python train.py --init_std_o=0.0 --beta1=0.95 --decay_fraction=0.806 --train_tokens=654300000 --max_steps=4992
Each number is 128 + 24 x the weight over its row's rms, rounded and kept within 0 to 255. Layers, rows and columns count from 0. Numbers have three digits each. The size before them is the row's rms in percent of the matrix's.

# k: layer 5 attention key, 320x320, rms 0.0479, rows 210-247, columns 240-319
# q: layer 5 attention query, 320x320, rms 0.0481, rows 211-248, columns 240-319
k210 104:106123108131100154141130145106111117113142138074174137150101171091127167122142088138152144125135113130114129150139132082156113132166147102106145112105155111139147132119101100087127154120162100138129103137118130123143166133114109146100116128
q211 100:078137094145115153150102107147133109088128116100132136152122117108165135149085148118141122148147142168120097099092125117146138115165117123095165170095156081112128129135114106169116129116132137118140144123124182179096140121143085090150125114
k211 109:110129120114091148125180130117110132138110151148139114116175163132158102160164137135112133133138135154114120099119114192102129126091113128123096122130143175138113093085143111181119109134117121132126040126140145119093126126086096122149161143
q212 099:119188139134096164126149110182139134158163144125103138135113145122111093195123141091125130162112122155096078152103120111154138160101116149157131146126075132114141174105116104144158150135121146130130065100095104153165196113126144155117102139
k212 105:116123122188135164118131117147129136070117151108185097110147125113114079173178132128143101093154144102195130144109124137133115143152163133111118117131119150152124095126134183168068139108123118092107122073117141127108143158132151115113133116
q213 103:118099130165167153104147127172150116098147125158142150116132091126138157129124136126109134121125199101120081089112107127150139069124157120145119117132116102098122184117085135121094120160139131114115150125160143151144132132101123103071138142
k213 102:115117104119133113169158163140087133125148132176130104072147144120101113123088076129137145118163123123096154141156130095124150123086135139182144088138183116094103090089147117116116143154102156134158153091128123121134128136150162125116088145
q214 104:160107145141109131117164145107089126114118167122138128138150123136122141083105140139159152127124109141110152121146144143125081107134117143153171126130098120123087147130145133073134158143131125139172123106113102116139106125137164145080123178
k214 102:146121162159123118107128176129108132146111109106072123137123133135159090107108105126123107114085140095141133166150129136122129180100143109114137148104117131127139105136124087168095098139127098126099116101158150108108152115112095138141146120
q215 106:122071083167097148131143141132126131102115135097106154110131132147138142053152097106138129104127099120133158129139146112151128104172142050173140103142149095092136125098124145120138113166127114153145118162100077141147146172174110103104140108
k215 103:144130126139156144144142129075089139144143138109141120129098150115100127114146139155119125117160150111081106124126130101151102139077152136151129154149156172096151115136158130101096124158091147101162144179140143126172135109096111084069117126
q216 101:090134121153122116144113112180084137102125120111130194100107181067190098130126160184138093112156147114155118145130133155157065131187151125116147126138107110117136087129133099176114111124112091115109113146153135109122124127134101083143160149
k216 096:174122113114162130119146111102126130152101143099111137108163146114136106088133141185107145167137101155147122128143085101128101154109097193098119130109168178148124101113121133107149087115120170125144102136107090129132127162135131108124130143
q217 103:119145134133145102114190091158140098116120104127080114129186104125155108149071138130105145130120123140125099117130099134154107147112122152107112169155109138082093140146136113121144100110114109096126187125164149110142094148138143139149108147
k217 096:127147097118157090143136118120124139092153106090092117122139169118156137103100139105168120115102179139169087127131168124140193113111147151105118127150125152158138134123088100094121138126140134097112123134062098082131139138132119093086105124
q218 100:123110182156115093104117119136111124114121077179149139152129131155125155118168139135157106133115106089127115154107110117141152126159128089103118117086133117147120140086112114176147135114164088121142149103121119139143123152100119106149127145
k218 097:108135145086162104163150094101144131169140126142111121092158138203143126151099158123134172157118127106097141108105122094136097138154126143109075138152115103111122134117133148130112134112144127128186119117136127111164179097125123110105153118
q219 104:107116129131105130125149137115129133124162099146171131090125138138075132116146126120154123112099162086136114123109113131148089136102140160133108158123128111144150115125169123114132156147140134104127113145127144151109131181111124129112155146
k219 098:157081151138148137137106111120164146099114159112117110136164128160142136115145135122082116083106133112117120114131109137120123180101130094121114149131163104154110076126115112141153123110088224142124133109143185138137126124178139145148130125
q220 103:127129137082131128114125123121119136133138106117121137116135122110152167089150142086131094140188145120124111145131154141155132125156116132177126153147146157111156140135105155171105118165115166118122082123133131133154140141104124115124126144
k220 102:112140163150163133106129088124144139107122164100137124135116101115147133134173127138103178123117109136127141110148127167167136164128117149143148157134171185139108124155171120099137129082176110090124155124180141132091174145148109156088124161
q221 098:106108146121210169156161163129063132112138100141085126141156098160171140152159165126105117119117123105113131113131104107130110153139108144143152134112097106127106139128128107129096092117140125136131087122131133135174139157146111118085149156
k221 102:143123188122128119135123117152144150084093094134120138143097122154126134129076082103121110162119147099156097134121114093141100128152138134123106160125126107126093108141153139128100104080131139138140172115116135108123119101146088117110070156
q222 101:108117126175163123112117106140108075130136146140074125092152108115146155092142189162151125089146108161106104125173116120117146155110111084090140183131161119093091103131130117155115096131110122156120102139142113090135132132133073125079147103
k222 102:132119124139120063161129120079113091117146138104128128145139154136137153127106099140118104117126146117116117115103097164100107146131107114110106116138151127100113110113090137149115123141114115103122152124128146083137133101140143086127183113
q223 098:105151136128125161159121108104110104115149170126149134133123123102123125135089115105074125168157114143164075119140184091133117090129110154140144102096105116123149103106107165064142121152130148116151110085110116107118164108140164125137156179
k223 101:103126138136105174106132133125123104102112114188170173145126148118156155128100098125194132127108106125132114107128092157115146091099130135152124117130118096120202181133108119113116135125123144139112092144119108152134133121114170145140124130
q224 085:150113140161180112116136116108153147128157136141121111097159122172127095106150121116113143108115122125134119145129098119152113112110114131183159173165130173114127117148167188130143137130138139145121138114114129176102131088164106121143119170
k224 074:113125066125129136102074095139118121076127127187131105072126124109127125145111095142139107111158148107126105119110134093104154120179141132125126102132115138113083092121114144165128154143105102103135143151145081134106171137132095167146149135
q225 082:126103145122172087113125116112151130102144153155118133070119102167127127115151164136138145104108106154139134125148114124131099125139148113166136158148121125068119085124144191116131121160128124145104120146111108157115161090139102132116119175
k225 074:099117094130101140119133110136137149096133119125146112071161129147155109167143122129137114102123102118101110117114122119126115171154131102098161085088126145154095112155127124165143118108125106080112162107148145122102149070154101154126123138
q226 077:151129194119136097161139098108101139137120132128144118138124130144181115142145156144135120134118093069146127143128148126143173151148124138188141144147157084086151123135164158085101145094102145122097132137093121163129103145148118148117134117
k226 077:095053131145149132147132117181129111118126141134118098103171127163096137119109081100112130151109137158095143122126138126169147145158115127142141135115143156140101131171138178137159091127126116136132155115106153145107138129171119119179147123
q227 081:117111151128154072137100167109123140139118170156154130130115093113140151115133130138134160146120117115123153131160110136132133156108126108167123103147192126075130091134133127146113134142133118148125133176102154157134114091152092151113126100
k227 086:119128102136136145106113109152139061128107138122131120121170129132135111176127119131124127110130137124109088108194157114084173116143124129101134122109104128099138102140127085068146071175101098115126131105147111123123158151153148162092115152
q228 083:127088124121119148057123143136152098182141139136119133118152122146129109135142085166175115162106085142141123115122124092151121147144129108119106093098108149163170102128112164157140094165131125153127098124129125122159165113123105118143117103
k228 087:150120157158129124118128155143119121119140140146105120148132112040128129170149113153101130147167100096129092122103145133134100121140139150110112153110107087085120086126128089171110173116133106088140125135128126138098132125134119092158140137
q229 093:127105141120151110140086123137147150143146186121125115113127132071117154104190151162148147129148105087175135120130103100109147166114171139119124102121128140147125121142112145147118155122122137152132084166089141170139127106125162085088142092
k229 077:094110101137145146113146135163104099086125139130146103114157106141183113148103109114100144131121127144112120103122181102102132124178178127141127132135151107122131079149167114133115131170135103102119108103141147109108139099180159116112138140
q230 094:147150115118114135142114119183136126186150139106125108166100193136134114129150116154165100140138114128149117091074076143147116117161122116104137133113108178167139152117130112121113135135135100137115111106138116145161181137127114126075123119
k230 090:123154107135128101141105145121164133111119159126113089119133075147131151151129141122138142084158135140130149123049130107113124106113096110115092133175163127130092110122118136117129184088139130132146106162156118100108122154084097153126142089
q231 103:126164153129119084142163119119091124140135128140122157166117071138142114120165107119117136120152113103141143149121110147105107119129114092147097130133141139093138144156148077136152154113093142139155148122118115110130157118119105166140128171
k231 085:116114144129105142151137136152111177154127142137157120161144160133108151147112128139103130159127127141129140188130137155123112159124119097181134132088151130153145153062140139112126114160149138159163145135129149122131123121131123131166103084
q232 085:120118138141152094134080101126161107119141143139130149125102092145132146129146131136139183116140078118154142144102132120150143129121124163112106104200106120055139086174135175133102145110141136112163101156058161113118106113181159122120124130
k232 114:155107134157134117117137124139105108181125179140078134130112149140125099143113151102114109141075116139114123153123092141115172160130095142140158121124104138148128142111154141102182116183135191159126140170118125162178140132136102093106139165
q233 094:120089137155093162119111130146142119122113065081147131147085118164121163152111117146137146158128119139150177136117078162121104080133096066113121120130081170106171126137147095152159117125172116134157144135159080138120179140121098169174148147
k233 109:132103120157127092162070138084117135116117115173131088112114142107114131095082098130129117132148071110140129112123100116129103109116075143132108112094109121111100134137113136115105132142100128121143117135125145128090158145124167126101138133
q234 096:105150132129125106112123110128127138109108158153109160131113113127114155087094183123159141122156166100097117115142136116140117122134082091127133089144140117093140115146167090127130129100109103140138117137123122097091146120141131135134135140
k234 087:175061112116111154127157143109110071148165102187113102137143146126122127088125119074118143111112116120088097167193122149128163143110124121142145149163089122141108171090124137114144121172083121115123124121119145145137122128193174115102095159
q235 100:144155134117148097134163137128090117130101160082108109141145106124151128130145141121121123085113089134121166139154134161113108170135094109119145150112163102154132102142177133130162114116122118087102141113140165134102140145104098171101135127
k235 078:163122107092104121139123116091103149083133130180142099094174119172124089179149143122145128113139103138092114099075110130097115104123126098076125119143163111139131127125148131153137121139157109143113096184126141128084111135174128128152121124
q236 094:119138104126109108053128147089152153115145138151105122125137091156110106089139164154105121090139145116084159139105141161120111167121120107101121129137171154111159131123152147088108134097179150140144107106100140097136104150148101150138145120
k236 070:132095132119129148140148102106145072093150163115108110119138122135152176119120089099139113093106116130148096147159129129114130113124148132135120120101065123133180136117140134134173113123102092170109125122116141123134143118142115110171151098
q237 097:112128106132112116143160080100122075149116128135146089128159087164101085143089148060126150098092145151104158083129117099114134146072160109135165165137138129113136141134103137087153162132105148169092151104111113125117146150107106155115118081
k237 085:149130105154121103125080138145126175120123084142110140137140134102147154105124097132147118134133081124138128100126135152119123117158125141099101127132166135113090110196101096150099136123164125143128097145131143152162151146074137122128176137
q238 091:149130119131159143105138083144110136130137166096134123126170111123173124098113156141096150111120165150112128131153086118096060148135104100094144158126175083145108113145140151120149134115085104146137134137147114156139153144110106103140126106
k238 098:135139117136101123137112141128101147125120101154141150109129132123122176085111097122155139120120143109153155082084148106114121115163112132124105152114172115118161128168100111103105142129142105118143131149149128100128105130091153144073118143
q239 098:172108122137112159133168123121125099109163094098117131144130122183155130118128159105171137163128104174129129156094121144111101120137132126127117105119126107088104170134117124155134131199090118146118168120148140152107098139114105125132134093
k239 102:109136113114162147140073142114176144138140137120103146155081130101134135110149104181120114072108142123119123106152063150129085120113129168144092113111084191144117059089130142130148148117138095120139121126131131109121169141200106126121149110
q240 106:117134155097122092145123180107090151103091120165157144113089160159120170094120134109148167124109147107128141128126168127085171179121124140150158173131121165094122125180143152093150138171148089116128149133103123161143103103133134148112134128
k240 087:165112128147117153123113151105150120172140166112138096126090159132141113108171140132152134126121115155129121122117172114102140121127139143133126143150120152157104113121121125101109101117187162116133154089131139177119150146144121147124132087
q241 088:149144098107146130149144143125126140138116137137147152086126123168129155106150128114138165127143183180141056154135144095108157095137167150143075078146091148145119138066114124144142122135150063119108072148146102153131174089111104115107154111
k241 141:135136125092133137123168120107095091156113099127124137136146162098106128120157133101120108087115119111123145142150112142136132125101160112121123132173122134144168114072159114131129102134113181144107146170110114136141094118127109139137132126
q242 104:140154127148072150117116153102202121163109085085148067158159115109123116107097105105179151121129126164138131144124119106133125099106093141107111141146101112149137134114118119085145146166159132115145119129162142116158170155155164130167135104
k242 106:095146127109135181122112137128136149115117113157092131084123114136131132116152104117144094125150144132104136131132132152173077102165147136134126101126138115149093120131115143125134113119153175152098091133131135111100141150132123102067155136
q243 095:128166143151108118159164077148081120140112114167130109122110110153117111133161167115115120140148110130140115108125106113156114123178150085122118127140162101129121157124084155103103106132078115122141092136137095103148098151137060124103148153
k243 101:109127092129166091080160114130082138101144157118140118137108119133163136105133149141092080143093096115136134131177127127083134146113128150103128097120109118140142149137126108124143142115148129098085161124150146116104126079123152129113157130
q244 097:150112117122119128119125108139150128102107128105133170075102124149111100126130128128136134107108108163158126148133155147140070127142157152130123201126089163146113143100127132110090120123117151128119139123137115162151144130142118118111095166
k244 110:115158174128110157153118138137117145136144143151128106131144100183101129097141137148130151123108101182169111061100141148150126134040168124132090152145131101128073093129116158166140152083156136117104184143126110140131077109104121118173147122
q245 094:127119105150144117133135121114137134112123117123141103127164151102180129126155161171136118103107119112177119105154144143135118148162153072105136110066138140181163127127119138126145086097184120128120149126147091126140134157134113102126101097
k245 107:171107157115139169099138130072087102137111156133123153139159112161135155140095130109097155112126110119069108121150152081137120134139109147168132145158117169158125130149142119123145143136087094130116180161150083121119126127137104124125121148
q246 108:154131130142106116121117114174149143064079150108173117138112131175150134085155109115152140138160143145123074087095111103159166099092114141133134160158141143175155124150107145113113158114164138123122128136088164141113081155083128036170115082
k246 107:108105126127131149153142171116121135121168156132124148135120102127100119150120127123176105131111108101148169120141163119108122160114165103134144119135157159132143124156166097105113122134170111113181123141130149178114127125112168135106161110
q247 104:176130126106162102157125144122179117103138150155075146119131085104138084136115106165118114085144098134128157093141112157137111105149131124109146130127140132080148105184102125143086132112111106084147109144115151130102099106103126101128137116
k247 104:139090075133139112111091133110105168174097053143163195108088145125141167077093120109150112080088127110143102130140131085111141110129102139133142101137130162108111107112125118104164138130115159130152149166135106144119131134132135133104124160
q248 103:108129130102134127127143096112129134091166115121100157134144130146136105190163111131102137116090134161145143128087169114101146113088157146184111137137136121114152066152136112089103131135141134109116159148119134129085134100118101128153083112